{
  "intermediate_size": 384,
  "vocab_size": 8192,
  "norm": "rmsnorm",
  "norm_place": "pre",
  "norm_eps": 1e-06,
  "positions": "rope",
  "attn_scale": 0.193,
  "init_std_o": 0.0,
  "decay_shape": "linear",
  "final_lr_fraction": 0.1,
  "max_seq_len": 256
}
Each number is 128 + 32 x the weight over its row's rms, rounded and kept within 0 to 255. Layers, rows and columns count from 0. Numbers have three digits each. The size before them is the row's rms in percent of the matrix's.

# layer 13 attention value, 32x96, rms 0.0528, rows 18-31, columns 0-31
101:145160107095130111111150117128119086114132150130078145123118145126120148115114107092120190073039
089:084173197202083178124108107130104111117180168143122152117108117137147149091078111124105103110179
097:152151134141093120174129171116179059156160106097150163081110116132169176141059102115065157171156
097:147119102099197134121118172128174121110090132125136152162107111157109108114096126107156122179111
109:119172146187098116151148112127152112162093079118101139077149116054141157150079114083135104133164
088:187089128126110126123072152146121162155112110172119107065136180089087138152179128108102175187141
112:145133166226102123156179116150096097161118106142126108099131126107150154141149111090136108082137
133:129126088071125132116126118114156127166111131135138153175134134177089090109147134170137126177090
137:096146166227155100150119110109110088103133135136136113099119157111110146148103126090149141119145
094:049186132153145133091140131177083137118118155111120156158155087090167158153074121137151115106136
157:145107090054110112113126101111168160159108118149121098187142182129151084104169126161117130118110
087:089107146162147162080113171136119144091134154081135196173154044151135141123099120112132125134154
096:133115098103088093134170130112153160127084096177142144129172157135092138102193131139101127117155
097:111118118219132167078098124192168117097133097201115120098123109075096145173149106071167164135180
# layer 13 attention output (transposed), 96x96, rms 0.0559, rows 18-31,50-63,82-95, columns 0-31
109:171115155139142166136165132143182094159135136106168160141120118160152132066136168134096156145092
088:127119139110125113180071094090122128181138187117108154108204127131130137163068137133161136097111
093:101130154163220161085138114100089169072081191138108106097164145115145141169089064114161110108127
111:194120083116057184149166136169140155171151124098155161094143074139095089125148172145122145130138
092:129143082174071113079135135099137130185046064151111080129100162150156097103126108145103156144035
114:154137123130078117103147132092144101118120073140116167165133100131119087145093186076151152106112
102:130097081121073114110096088132087157105118069151150105148118113139146080153110134142175122090137
087:150126100103135099074132146130092123058135110123147114087133117116075173095142138084093155114113
090:099179123126158105139175174137164159119081133108087188165144116163150124169115188120063115144160
098:209089129138155105153137165183136063126066137188093152124098111222099178081166180063133126117111
093:177109200094128131101135126165197092094083102110087132162115065125196168150110170145149098147092
109:150108124110153167101197060134164138082126180061153146134143156119063105111124142159124153139084
110:154127150151136075166143110127113095145096082184156098151102152095064139136131126079197142139141
101:181074112131122091072198123191155193119115103054121104107112142139098137121100148183137159156056
095:177065139119171153110131073123112137172139098111097117188107137146155099185165155100110176106141
097:149130128172089153172106118133087116184148143131101184118212102131145106185107171143118176118119
108:157122189203129172207140097094110116145117170105076158144167082141177151158118125164141116108135
093:208093051120097178151111149163115132130137094083114090100145095108087057127124139113128119114166
107:093148109199068096116137173086077104183134077190118105147100127123172101128113153163131139137147
099:174139150147077086131116144114128142104146108128093182142156093116076038148117161112173149109095
102:163143151100064165124075093098099116087178077168155121176081135114158089135131085160178166147133
096:156120097080096123081126140097143171049076106110136145111118140136092135055100158096123098157094
108:086116143129152066161110141149083133119138140116083158172138170090114111165100157182078152142210
108:185127119142151119134143139145058075158111125143117139177109095175150168128129102119142112168138
104:165110134101112120064115123154206133132080137098095126150139142106169138106125152110142067079065
103:184204113132117168144161028095094116088168117096164160154126116108110114138102107120103141091103
091:142127160121162105149123088130136116176084136132136084102140164159055102121137163112195116167101
103:131135135128131085109172193125123129136167095148090084159090117120037135140095112142161177148141
107:123126164127091054210105130139110138180137110165199098150082104102110095146161216102136134186177
101:128079103115129162123097074152107144133113133109116116075223120133166165139121125207180110197064
104:109091123172147199078164162138119146203122147135110127125102092091181142126086079127144095152115
112:086179141158105164107120143154155132158155166163105077175112121144169139123111181103105099069134
109:121103128149082096105106087137112144059076131103108105138117152134104089181142084124073156116084
107:152126099119139115143159128122134082096114138093136176072096134121134070128152171106038119176134
110:148059102089102097086133128196137150140179133078175128089117133106136124090176177126158064106116
081:145111131106132060176103113125122132130152095173178139105134150109186101192159208110068110088143
091:144128134114117133159152151153153100123088144204201128081110056066159122163162204101091094139151
093:144131156171199145130166129082157076137124165145104107112090110176131166084080148084093090079098
088:117092137133126115112146094131106161105118177104130120136136053091059171134120095146215118170092
101:065118135127138148146150135070119137155120183115096091163083153144126182089074175164160148112140
096:117085137170094093080179119168162136127131093105175146126082138077075097129105085126142154120083
105:084068098125155047147091133134110156118116137103105152116159156142158119180087140077085154105091
# layer 13 MLP up, 384x96, rms 0.063, rows 0-177, columns 0-31
100:150085120164135160065128144101150153079135160146157113115133156149191119145157084115174118143145
089:127097057114191094111147140172188138184131113106125168141131128144129123111105138134135148096122
080:105090100101132117090150158126113174077188084098078135094133063146173132113174015124156092114090
093:092173166129127068101117147178164106177122090082226129070115140150147075111156107147133102124103
128:096122070141152085089097162166105167122139096137067070131089144126125125111145093070134199141172
089:080155156083205089107083100150161121153125093118114153158175131143100117135142150120137133150133
084:103099108099106072134100149091142121114119093134172065062147098135131092136168158153113104136122
095:083128111108148131075187098132113114117141106156151210164128124135076102099125078098151142067091
105:132134176073174133122140130114137166054101136128147103128092072136117130125089125093160180148069
093:096126168131150093146141206134159164109180132081113173093167112103111086139102134110132109089175
103:096105129151138139106136125130146089119142153112074026094117096160188156128116084140181072119119
102:141154122118155063133173143143114136140142102088147143119076138093167108124113162111135130131085
104:073059023147140132087158067126125143099102168129124105119085147115143136142128134143184144126121
083:067141094149146113150128190177124131095172119086134140150125100145144120100174109134134135120102
104:083105163116089108129084124154113127150112136147155104134127116136203117133110133046098179109166
097:128148083079203109135140184137165125112134136142145134151116125124107144073162070076137150140091
084:116151158171150153131188154094185144128111153048110124152132118075166074105096092166106115111159
096:124123110114109090130174130154161099079155087145179101054053133129105116160130126108137139113168
097:133095127148125081124143195154129172126133105120150127074138128099190125055111081160178125106151
102:128155104144191157164117154127189134072128134146059141130150138127115139110172108127149100104098
095:123058152109132128154107112117119097150149091103127142164121109102140137127162127144098141070192
098:133091147141173089123142134191107176093137142119111118057126096115135139124092057140153138127096
091:134120042135100130123131099121130140068158105093152085097126156075100117167119128128217162129076
094:093126147193227099107111094217158119159113122107131143127121117164138082083087110140159127091157
067:100164087130113128082152113101119116166111072184146107145124099146119125123094105155211102145196
093:154094107145130110145154208099134166207110148127109100147084145137114127117085084159132120078113
090:088176130044156088142161168144169116120082144121098071061137118114115137139122132122106069113161
109:137166141017107136198144117108096138181117119124122108146072120124139114124162101107129155105169
115:107148118149116118076120175158116108188145155158160104103137099131160099107120090129158134144078
107:123181142157115118125185108111123088094146070157148157137061106130141128110171071183147137118057
095:098110089079152054070168107142115094145179085115109138144146124224094104066123114128128154115106
093:129110084126143120161095175124109134132127125107092107117086171082103130165147100137149160124102
101:125090136136123070151126132146133181113161164141170120106154129141109062134151131114169082058142
082:152171148179149103080154057087126135135148148173073108160119152105129109099131094170154100199101
125:123154027154126120095134168127148081124122128108112155146133102103150097098179085143146104169123
104:079089154177140105148162252115128078161149117127071058113142097139144122117178117121113156131120
098:181112157120121112136151138134110111164146089122137170132143145126118060082143121118108150099129
102:109101075145126157111126152200102145120102104045141075110129097100197100152133116164138145118110
097:161131136057175088141200124115187101111105048098135114103133115170186164113128136082121176108158
096:139085091166138112124188113083176130167143132138103116114163076124131120161152146168118101113124
104:102103168109156095157109118160105106146103178120113114068102043140168098151162099139128145110113
100:076148126152170151149180125116141052147136185155098152094121070140154127202140078083159141122099
117:118095087110133130152120113191209144156134145116113065127125077131115077064140104088146123136171
102:113165102135167129089204148160130032136151124118148111157078114124194147131093098157137138131085
095:146124066076115128155164181107144136125141124063098155093134134185148130149155140140140102098126
085:121143135140191130172175100158100151111210137163070145138101142125126142122141099140087160134103
097:140148062112141109133135120171114139173117106156082137104083145185090126147085119132160107041148
081:095137151145125139161068117133157100158193137189111109133171129101125136127100152113127094067134
090:098146154168103153092147091126168098111140065076141149082127151112189113142146131109166105078157
129:143116096181149139101159142166160081124120164084086096146085141147185133170153069141141169119089
118:103157091150159150064169114167187087115135166158110209116114128106133083142152099097158187101119
106:117093134111167167111173188191141089091130132081065106140112118178176161113157119110180187164103
098:119110106174144161165178172121123136068124160153083134094075108116152165173111085082174182107095
081:105124053165098113141142192101093130151155105092169091108095161109088115128135123176114151137077
091:137083123132123118108116160148116154099104150104137151079153097094103133107085134073181130187100
088:123146123143130158109184111146140101058147124100145162075085070110106132176106016092179112114081
114:076082098088107132154132189120172114153145128153087063078117123107176159144103139146132141157123
107:137137142091133125079110125166097127106171120137148158145119075151124116119200051069115183129087
109:155116098104154075121165187121108150153145136137109137146133124141128146148149109100114097088113
106:097096092148124106174107219109145138180129166191072137137100110144120072105078093119146127151069
087:129118087097116051100142123201149159093111049096110143141122160103168080107125137133162134128147
092:124182112147145134101196147137123127111129133156149128095143112155132080177105113115169142085125
070:126160115081135146126130116135147134145121086146127142187148037106149180139145091164187151197161
082:120101099116148119117184154157116156119196065079125082070129154137093111137180109095148122140135
095:143118122161106139132120136120187076093099113112077106131099122137120102132095125099125150130163
119:098124124095161147128175115148115091128198147139114149124096089203126125096148135112128150123112
096:099109114138148147068100159127147106163123091152138106059126158115170137114141059099210106132046
084:119102076123105140092062081157140155134081115161108112115057098153112123128122113150133127104144
123:162138140166098108137150107109114122086075093089076165167113057140118122138116068070122106186073
088:066153142158133133135068172138135103125105140118129128103129086165130122113152139098091104158110
118:118148099139151134093149139135126080102140121163138156085124087132139137105161068119184124094098
090:143141044124118107142134108163125123160153099181149044154140090130171133099140128127153091134172
111:112123145145148080166101149162075165151096133132048110111143090090156122174111070156085154108140
089:092048171103151136120083161118143139171136122117120193179090146112139140065112103140118166125035
101:113097105127099137124207121138166084071145021055165128097105113133156130136126110107158117168147
110:095079095161150132117127146133107130135125101113108063166116118123170114103189085154180097142172
098:118104053042123116098134130109147103031126122094127127125163096129124149098169121181139164102102
120:067108089163096107119100164140116130149150133116127090121141106141140115145155096111130104095148
091:054136128130190074171149181146110105159075115052164128113184112123130124078145170114203116089088
138:092143102095142127126173120116118154169119119099129083112136135138123039079098108083144112111097
105:125048107175145070099114178170140074174148168148093099087135125214146125099079072125107167147124
099:093134134144126047145173133202074110153157151103122126115143108147103110061097159068121108137121
107:131143104094147145186181098129107173139143136124051128114101147152134079065109107098212081113057
108:133165143080134116137146164181083090079127104074132099097112105113104038112112088135153142156149
113:099099143119197099123122142139116116188144125151145133088102059179119127119181122136117105137129
102:110096153153127147124122184176128146077102101088125115087138076104138072141124100084116123114093
104:140105158121137108083104121115144136108122138136051081087081074122124120124100068133140113107134
102:072094112198126139173144122113121121147070060124125134082134112133117134060141108104123096136091
107:122065115122112078150095147144154102090165116107085156121124114111152144123130109134193151092056
092:106144065153146107135096192110130101066180093141157137133071141078132134106119098116098135107126
083:147089175156133169179192181090157038090114150105119104067107124104155156121203084124127119102109
112:148097163167117093147197125133108093115129140091115090114119120192146077110176129142140116140075
110:108132136113141100130108255149152095165189094159172107103150117143183127132138113065146132180120
115:052090074091146151115177144126096161095137077106134131070129090131116110086134125136121132130140
098:116136099134170068094113189143087126083141079100141062141131143151161117086118153069185139130149
093:101153112119104123150075178126067043122147085112100085097064152133141127118100142109184168137146
092:108101154181092116084152123136148119127192122074109133131110162107195124147166137125121099126062
085:108154129103129107146137148142202117157113131140114133090137120112157054061070109158164136138179
114:121142124159123144095200127151154086143121104129140156169091102122112117122156084124145103103169
096:128146121168166150157209130157091084138153098144056117148076138144161115136092109125171109141111
102:076120069101134155096131160119143121067179093145124146112129102150157123064083041095099210139089
107:086150094149160107141142138113087148111135125119138098132144141187105124134200118080168130117096
102:135108136121144069148145123138168135134102111108104195138127091148140116129086130119115079170131
101:109112041108161145136149143117118155158105135149121168168108097142119123130095115185099092106143
093:160122124166105082093124152149110127147175100145123094182130101151178117165144130108126108059170
089:042147115111149140151164129135198119099155080085121064108090143154126101133112157057196111176074
093:122169106107159111174112177115174065136096133121127116152153084140156091104104122133093164159082
098:107172122213177124180146136075191140199074185130142154135138109151184082108122115174141089113093
084:155122122092183148106116141168090148106083069120117104116137139126096138143112138085149177073158
102:109115107155163119153098131130104108056127132135133121099096050085104111116109139125111178119136
102:074154118090177136159150136109124109078106081129143114153162067159106103079135100137143118089145
099:106075045120131122138126152127145153120115088090157108100150102122114097109153135118107129121171
095:103111130086106106115141116155163125123184134113163144122037119176115121105119086118146171110106
095:137137099106115169109177156131170122150123087145092139110136126207093120125128126089159179116112
108:118102068125157121139152132140150116089101084078113085085102079091151101099107117145142149122112
100:125081133164112139131077126116111104178095141110129141150094066126094110087149062146175094154111
068:129114105126146116053131104163131122126142122106136147147149098195066126071113058134110167124153
097:110111138148151131115136116139114075079138104081172090118098124091105130120186140123152118109139
084:082097129034108065143119144134097107093132086119153174055143112141101070131151135112107109151136
085:158160106121068132162130140061129128107154103142112132120092097137069137152128089093136184077098
083:132079144156097100133119196086114104114107099048127114113140085129133157102127116179149087094087
104:037090113113120094151151121102194094097093104108142057113101145132144150158128140125185125154138
093:090119155168115141173084136123157139160147125046121103056126134138146052094086114198176141132127
111:070128165144176099085129186193187099119095087146146140131118100160194139130145102115122114111053
104:092147092150138139185228129201149131097114136133043076115120086099153125116136101125144159144121
097:139101152116146142062154163155117120131096132117097145104147046141181124166131028122119130134120
100:115098061168124128102143134101158061162170197128133044127107091087149121116123101114178087108105
094:090165072102126121177231133112133085085115109084110149171086106097111100099063133096152153144113
088:152161092082198150081110104131148121087144145152094088060157130170146110111127129116099141106142
093:055098081131116121114151168134141133061088140135108162110154094127139144091132098169112093115128
093:141106069059117116177120205134147138108121086101109113104108157078114104142155103109098159129108
102:137121105132170131085123153173162048148141127188107122119147126107178131190180103099103172140117
096:148108077103112105140110103136162121085117070157117135148099144126113120148188135153130144146068
074:135152071155136116164139148118161139120112124143149166116095197161108160133142122126089215157115
104:110133079096206170119108141127128191168154118136067129113068127180143091068117104134197126116052
092:137122114182139048128147131130120184162113140138125099107122150143119130117176129083141137073120
117:094164098129157100158154178114168112082144070170154094101106119110125144169106081101099128093161
093:154150167112136093128176117126152095119167099167103132082092132109182115097125120062141121093081
114:156136130091108125106133121160174105128106071164086192085096134159114066140103106081108157118132
099:078171105141112130079121151083139112070172111167133133083088110110178163120133067064133100104159
089:090167179145183109127085142120145103173118144137114111089133123152133127146187127148143170076156
115:090147107111124159102170140102158134140133096134125084133136127148109072076108109061175148120135
107:148121166113127071106109131111153115158159113159139163129112137124122092119121092134150132130132
081:083094058176097109062147077150137144108183091137055153174092144129136126096135123130116180150138
088:108093174190142092157139093139215156147133153095078197131132152128166077131174114123118095137149
109:112127148153166114071126113196140058112177135139107154164116077136128108098133108115175157090109
107:139076107147131103133201102131151143151131100136099109126122123124129137104161116172161115104075
101:170129062159121116104140132108101144104127144111117105190064076173107042164151131125165138079129
096:120144116149131093104138109117116091095201141155108060155120078164126170138129131156191035091130
087:080113074113140119101191107126149110111186088127103119175167081091108089117134148182175115124174
097:102092184107151131074092147164148157138089109099074119151123098143127094130111113039114172186148
094:096191128112167144130149134156100097179181132154170145105049150140199138097119109081146157132105
086:105188110159143139156163137098160086060120108149072136102061142132107091092131082112103175175171
136:029134132094132133108185101124132082085136173139118138136099126146136136103189107124124144166148
117:052103129083143132103091168149126082133128143087116131064121139094150155125140117099186163088140
121:083125123116100064097129170129106149090154156128085098092132114121156105091124095157118118150096
098:121149067090161125150113140133137125149110128150125113121119139107205154111117100125137103092160
100:104164074140143117137113194137058067152123096146079166120106141136167140120139068109174111102097
093:097190087175126106147162076108104132137124135185074158133124146118151078146094137131072126141085
104:121165143111152103108069089202148087071107154147133116140110132142134122164163094092163132127086
092:105104061122196100126058173121083091135124093122106105148096115161149133171140096182106110136131
102:144117109149113115134094176134122115107158071060134108067121128135094083016131135141189159084100
113:112152134134178126156146169126110028169118052127133121066070144143122093148174096103110069100169
091:089145159135188112098138137162182117080181124099121096072148153134168137123182138088095116168152
096:129117143082119110182102150145192072105099075125124178129168141140144128124126146065098136109130
094:122103118174139073117174125131127153145166125074165176128144095084163073128108124116142164149137
085:092115012157122107121128116085095130092113124174163107166124134103145107142078130125108142126142
089:134133132201094017074106117159102121156155104112131128131163140161126100123128110155142162145134
115:150114117103114134087077172107120114126094145153126143133071107142125122097178052135126130108094
100:116154182171153178089112123128109112139142128146137151102140070105147107109133100172141127112180
079:138134073129103122131136136125181151142164103071174109122088134164109133110186168103145135127175
103:081068122135100127183184174119131064101119073100144080115141131154136111104184096144174147145089
110:122150116078128112137194144130177129060132135071145074102070069177173148100173122119129108113134
115:076078119166158123141165181142189207122183111178105116072098122160145133107126086097151090126177
104:103151124100124125060148154127133151119139160168116127086103051173111145110149110058203126088165
103:105152160112129125151140132097134132137161143093095183111092131120157116101093114122203107061080
088:100140126089196151174178109155118133126185122103164156114103120138114112166152103129118229078122
094:159137155164099105135140169193150120057144093075095138105082147115154077107151132129128124127098
# layer 13 MLP down (transposed), 384x96, rms 0.0617, rows 0-176, columns 0-31
108:115149177134097125145137097092142126119136058097167115225134160115122093114157157125136121097189
084:159138084110111104167160136075093176145149135099142105046147198120157104126071193170153148115138
079:162174108116202113131129144178120136144152142156111067116143163160128153115108206180099157134129
100:069137131104134143164088153072141141148063132110129121130146066127176108127114094187082159116109
121:109117078162105096157127163128155122101162133143138104222131092147105100122113168114122139164104
090:145184124167133092148134112174155113077123079122121171118171215134044126138112200123108115165117
085:144126099116171155120146167152114143132157119061110158148101128124151133101128101144101104134064
100:105132131133105117112087146136137162106162184133109073084152131141105139224112107131115169128112
099:092103117085107129111156091130125111132122164138141095106086136115151168118166114133095126142092
095:158069094137120169165109111213108079138135104139151097104148154124142113119148061095108094163105
104:121105225091116049146116171142089111117134130136154150166124127150131097124131148109098124073096
102:145134164110151092095191114160084212111131140143158138156091114090196136091083173188081134075116
091:166168064126114154067061111127169134108108157181149165175046141140176156107139140108116126119189
081:135145107084104158121159136099154062118197097148136191127104173096129163110151056106149099055148
111:109170083116089112161112164079182156099080119150160138181163117169100158103117075129046105100161
102:169131140090117188122185134152165160093118162113194134136104146137156163109128088080101165124109
086:181086122046142123135125155148116100104162132095161073166130149134111189096138104102137085143141
094:163112115186094143102088136175164156131122104140075186157163151075166020182177210151149129165108
098:101107134157093104093128086130068170137145147183134119145149148110104216121039142119135135175175
098:118138134163140109094166145149136141151166165135103109161118124092098156118120175129124075124111
095:075210161117094079125156099154091117127176118208103125146099129049129162140065067117126141159164
108:160166113107121114142104111115084173099129171112161092139153127139082114200056146166150182126084
091:190119203087092113161164180106177122138203100148188144139028120130120162091115123143137102152159
098:121122095113058091159126087050128127165132151105146109119063142108073169170126102097116128150083
073:128133113119116195090109184168114118130116107088151136137102134109131116087150147139132116131091
099:121113078214135138146172185124079119138157065171107185122144171112102119162100104121159126111156
085:068166108140109152133108146128118126160111158119144086119074096143096103108150098176158109101192
114:099158122166164128106115147144140167123135142165136166115199153075159136170073149106124155133151
118:135153100121113122096090123108143137142097126115164115180100134158185161110098110157116161127165
099:156146175140174112138108117125138148170123105158157124166130098197149158135138130144126212133170
095:105117146140136116096145085071092192186096061161189183131109159113090115137058090126127119118174
097:101224069184051085131175117109122122128151107145164131114117158100078145092064109118128185121170
095:172109099086158155093121123137121135107143153149144077071126101125173083173156165126115077120160
089:136136167084134137173100165126119137140183145165099193125147097115068201108091136116097145146133
121:137095181128138146218087102126156152117083090129193170112144154124129168102112163156096076189154
110:134145163099146145102114094127132145074128112105160188157093164104163206119107140147175137055085
088:145130157147121152111116093141187174089094117123180100099134210116125115129098087078116113124103
113:116158186130090141150138119084158111120175150118108119153119144181151209117102120092142106130127
093:064183103133126099135130146171078149151091183184123123187083101143163155168134191128151047069177
092:147156166144163155136116121135138103097154134094126070101117083137067157129139154147160210136120
107:129142152077100182127131116121099158130143178122148118135084142124097160197178138138169076141075
105:111110170135111146157117136081086231105142135101134112172147127096153106138161151096124139107076
122:099127182130174055117106060093088188099138165107119154153104104088074131113075141195113093129064
102:178076146098123149138103148100182172114134095128177122220113134158170149133086063161132161120112
093:117157161146076107131057180121114110150125098115111110103146119143119109154115147151102130160177
087:149145164131080115094044146143124152161124142144148099175165133154037111140113144095171107102167
093:108162089133103154088081140097079153080132075158164132173152135160082110127137171147133118118182
076:172130141099118082119196161131149110134107120095138106125114153133106089104161207095113084172108
096:172132116134073163187170156102108125089156108163140092126169137059168117117093152098164161113096
133:159151179117145082204149116095194153198115113129119132115120167151176153109110132155060113108127
124:126139166157117094027193178173119111129132120122203162117123079116074130128136097101122140108092
108:161112075096104080109123093088154119061167136148183134128116179117117132169127167092105135125157
103:136177156108107074117180186115120082110137086116165174163105119144115161163109138104110154096143
087:132129086136116103106159141191169102127117083064124142124115131143103099079189202110112147159152
098:146117103179125118114133142127124136146107108182110174128153119074048126151112158137113159140158
086:125171094144110183184112149132148102191115113137149105193154082096136107141085124212125071177133
119:083096123119079182172108150111157107188139193119117130125065113116125106150064129200107102119160
107:123191115068098096078062133155159169112119134118174139132153125117122063163108090085106089121133
106:117177111098131077085104141170187143118113092128126132139117158155164123134159141138066100199131
111:142062111152170149135161093123175111171085096115106152165111115139147102071094085156119111165088
079:137153134139152207128071131108147145112122227186138133126141099121113176116127160163109144106151
099:132082139173098122133158143094137146142121173129106135139122133110080141146185120125120138182103
076:076083117114165160124091205160150090150156138131110111100056171148122134077119159138107111096123
079:090087088140130151155195161125120074147114073084083215161164192127101142124100116132094098131123
105:123098110132081153132114096104118128137151134160196121148148091112169175126141147141121143124153
101:106083140120127135137196093129102142118131140137098133117151133159162179117111093161110149105145
093:106117133125116189133149130160160098168151167096106079089148148135169242114113162127127131149132
084:137110099125113161150145179138112105104140101130128210125147090120099161138093122089150135124159
125:124192103161155063106160185151144117175133113091113153107147104119189071132091147148109146127112
094:054168117116148183151106109160134141107198153130143177125141147191099106101148078190105123096117
109:107170117142069126183166176149115089151153175143134097154117111154172163148103121074165116139140
088:136126159125183179097122066161137105159110146097087203117180138143199162117090069172137100148114
111:086175077136165117088076121079112119090124150136119140083163174124113097103144135121106085127078
092:122132143190147169163075149129133142096112114087150156083140170143127135123070134131134089105122
101:132115066142113194127202171124143115151133127126152112122117123155106181108076151117175123211120
109:087132137113108180118171091131170125122128128133155217067115176093054157162098142107065126095093
095:034097082103159080145078112103095186097131150140195082127140098110067106092065181108139135105139
116:104061055186098154135072164116117163072088135171148134200116111129145133060122124096113100137123
089:104164133159103128157139153153140117149133148083166129081115068099155137153163177136122144182178
137:157147102138116107120141139082120111102133093108130119085161106126023074081167165101124105132181
117:089142178138160136121106153118132127178113146126121127155124064099166102168198115076178059192142
096:103101144153109113166216108165118112138153089140116153129113166095132203117108137120128133096112
118:184115154097150161147083131112096106191081159141097149099137149162149087091092117156143083165101
107:078090116100110094138160130162184110135068094154110131116199154134079184105169075091159091121087
107:180145110126130145112127114091113099077141132117124102082101043111116169158126201137137166115135
096:077132108171156248130103112178146129128170141103138151118139148123140126136086130154066099143111
105:136110116106085110117075142052138098167124101083108144119081119128147185143080103120194088092136
099:121148155117152071135116142146088148074094193119123153139097170092114159132132135149163078107101
117:095135134152117173134114172103152085144144130097134109137107158149080178137120086126114077086135
094:140152181091149184145152070110129110136132111119147105136147172129052111219112172098154094157113
084:149100195119155134184123101146160103151148120116140179128098115117159201182102140118122190134148
110:102188169144122160140136108093101057138166122155161116133179171164150130134153121114175073115167
114:121143073111112149153176132082102101153124123153151139081174100096108162139143116094133146134133
108:117086094121156179067134127192163158137184108117094098073126129164122150163127174158108121183137
095:087122143147112119123158102164122148146169111036188115154177098173131064127157195117163107175130
092:105126155161165173076107161116112113174137099174189103101156068137143142134145221129169124170155
090:127119169104151183130155098140141123129112109095102089177118215146121121139145161127161204151140
090:185160081110125169082101143136147127093145174154141103138109175142054155153147079096122129118091
108:113106099188151102142140186091124148178071142101077094110132085111125117166100076161098086130133
099:184136130114122184145086124140117176082147149116207106099186116079086184136185140123104138120096
109:124152136110127214161110167092135144090149123130158146117128137150174106113111053101064103095190
098:149102051087136139170163127122141150086150125157164097162092164131129214134147189072145148097149
100:164110061114087096120094138153096111116166141150156116148139067083041125133090143082137173123132
098:146102174148168148172160134114180159091123121100107136148193122147126145108110135145151129107135
091:122172122063131150116161142083205159110122137064145117118136167140147158106111089136150152203134
096:126104066119097180104139125152057067135122129180086145106134157121110091098137115155131173072170
093:132151141120130152142125065094088078144094168173106116116189147138121171168168134118099099078112
101:081180090090146107104076129137140134101148146132138147168151098152098146116124127127099184126093
094:176117137152066125177087092161140095088125137156082120142103119092155190118141139187111141114086
095:166156166112187159107077126101159099146152145177121066084072111092160211180157149156141145077139
100:113153145081103091129116128102065143090098134113166076157144150139224135087130067175134127137127
094:172139136134167049147127102140079119183112101124107170130106151153202178144120183186116109158115
091:091134108108092142172145203113131156153163053139143184195133127157165116139115132166104139168138
101:214113130125145099125200134199159088104109117140150162153141131121070150128155106128146131153139
094:093117108117099116110111064110165136093065175149069110121107128140164117147134138100073108098120
095:134084066170054185119099162158087097171092160142143112160130107117133110097109114144124093149084
077:124116135125170108081163199128129167072149119075116101139106083148066078116162027105097116107094
089:120125106117119161118093170188150108186149104173146123123124142080149160144081065137101186092111
083:158171125129136148108111092152195153114091157108104142161128123112131117142077134175109104206121
092:131129097190101128167069117070072136127123168143195088130097173110076109150082089156117139182134
085:149171150138203192121190102145108170143141160113154122117120150125127177106141126091106119119161
100:167075158175133117096097170170166155188154135084132062102162178066140140128089112136133143124105
093:139105195097099135185170107135126148120140172151132218061118122180125130162110102128137175142142
109:131184209137110170094094124149115069129141153096130137159110118125157135119124091111069078176080
102:098105145092075142149107089154094182128115106073168141137116152143105104123091146096155167138158
097:103134175128168087113175099110182118128183126179092095148041177114078095088139148113113143124151
096:106148167123119223170096130103122172167150076154145083157151163139127126076115099203115117126153
090:176115070133143109111185094151108150131152149127091111123125119111175122140090213119166138127128
084:111125157161157138106122185114163121149145145131173179158153081076090075121157078101093113162092
101:104137170116168108135132085106148131207096086112078104090151171112178119105076139166145113160160
092:095164118105113117112103155101108100106213190171099137140100062154077125125144106119116147114144
107:123136203158151097161123174126059152100126126140156051168154145101134100117154074137109122157158
095:116154119156145110132182109135104103153083149214100217054129169112115124187144162167173135106135
082:192112123175088138130081106122118101096121116099129201099157193040117190131143169142133154177139
102:128111132087080169193085130120163094171139154168132173144138194124136144142117108106087144127128
094:120133139084127163176109173119157072108154111124121171090128101115139164123133163166149166148157
090:084129169107106112109181141178110087103138086106136116135104165085136176133136000149101163072120
091:123147196069173141128123126100191120141176151145124157125058152116181211167108121186106116113128
115:154123123110134104199179129117086093181068156070138142126126075157130105142111107095088155128126
096:183153126060152172145134139117063114157097140097134133171151148106142077148117133168180099121110
084:129101084109142174128157153130154107103088179143146137156085092160150180077115165126163078047083
111:140145164130125115127163113082130132153082088096110093077145107097048099120124132092149123141163
105:126154173122089094090129122142160146147159116124183162128174114120163086119152126133120135125133
087:148101213099109147156098165087117135112090105092187155123168145112176156168146109125135133161173
087:103132128111169096134113094204185100164126136136180125108128163152152082115165122134154110105085
112:078169127166091025032106119099169127162163097129126179112149091133132096170114070118104077128135
095:101135162210122126142064114074116121086119128110161122095114101156117148134078113103153162166121
096:117135136113165126115069189156123090133152128118152145096119165128089081140132071111148136136128
097:118119136150125105156065120190180129104162109110120179186120108128134187103078087099086180155099
101:128135186131061136105117133089117096108113132147151122113089103103120124179128117132131165144089
104:175178169126087124152116142102154152114110101160145123130132173114093126111117134128092067103162
098:098165159142154193084107170116105143165112176131105172132170132138208169162114080192153094146090
091:102098108098136105107119145189122170144117138123083145107181143149140125168132167119123153111115
135:106134128109165143130167090156164152163122105162110135159178159105174135130189090148146099091158
125:134082129146115146141094106107198105159157150147071122115195126147145115115142152163137043119085
116:105149081137066163154146094158124227077119193133130111138132082130111133147174150154112156094169
097:156118178106115171079085091162142168144118145115110097184085075066184098129167052131137162141153
100:160206189099145142181109179199095122136171154141139094119078185148128145161088123165129169168159
090:137173158140141138099118165115087100170096142170104081067150117085160143068142135135129107132145
103:120078104086090168138111114085125136138121104114095079151065136114181163127122073172102102105105
096:110114160172132083132108147077146163124107128106146143113078171120173124108118127157090089182148
091:151117075129141121153142126084190078094151171120122138093144100128034092077138187138115141168140
101:099127142108153185160168163176137146087150129120227121102131149104130140082116077112095167079104
100:148129075149077208113072121090093134188094108169113158105107103177110099077078077163091148147101
094:118082147059110099133137164167160076118126077117163152072146111096127155103131122086202141137137
092:159132102082124144120076123198140120074160190161145123163084074135183136109162046156090143109090
080:146145148076144126153138091105176087134187122083102150139112188146082106120156184127189100149116
093:148090108156121168169125128128108107171101117187153174165060125079102139131126170161113115136175
116:099126132139040126115068058108136139122122075180101183084138115094188129070117111118096152124162
103:141127128117101164101136199103115184115127067100144169123150187126099136095171104119113146087114
081:128100157128149140138068130059140122143145109138102152169170124102126140140126241134008124121098
113:065126160076173094112143178092130147140110138172116116106119109169155167122156092097142148141106
105:106095060187183119099180118112124198111148126109142085142142107107140091125035092133148163145128
113:143096106160147111060080162150132128137128125124130095141140107162092158122172154119122106122154
099:094066101110166116084160095146159090150167053082091107151113157169127156092123106128113133161086
112:167101179082103194209158181116143144163186135108159119143134148140116132124111164157156129153117
094:097142147175094142151122140106083147148133158145100192119112146070099197144086122121099061162126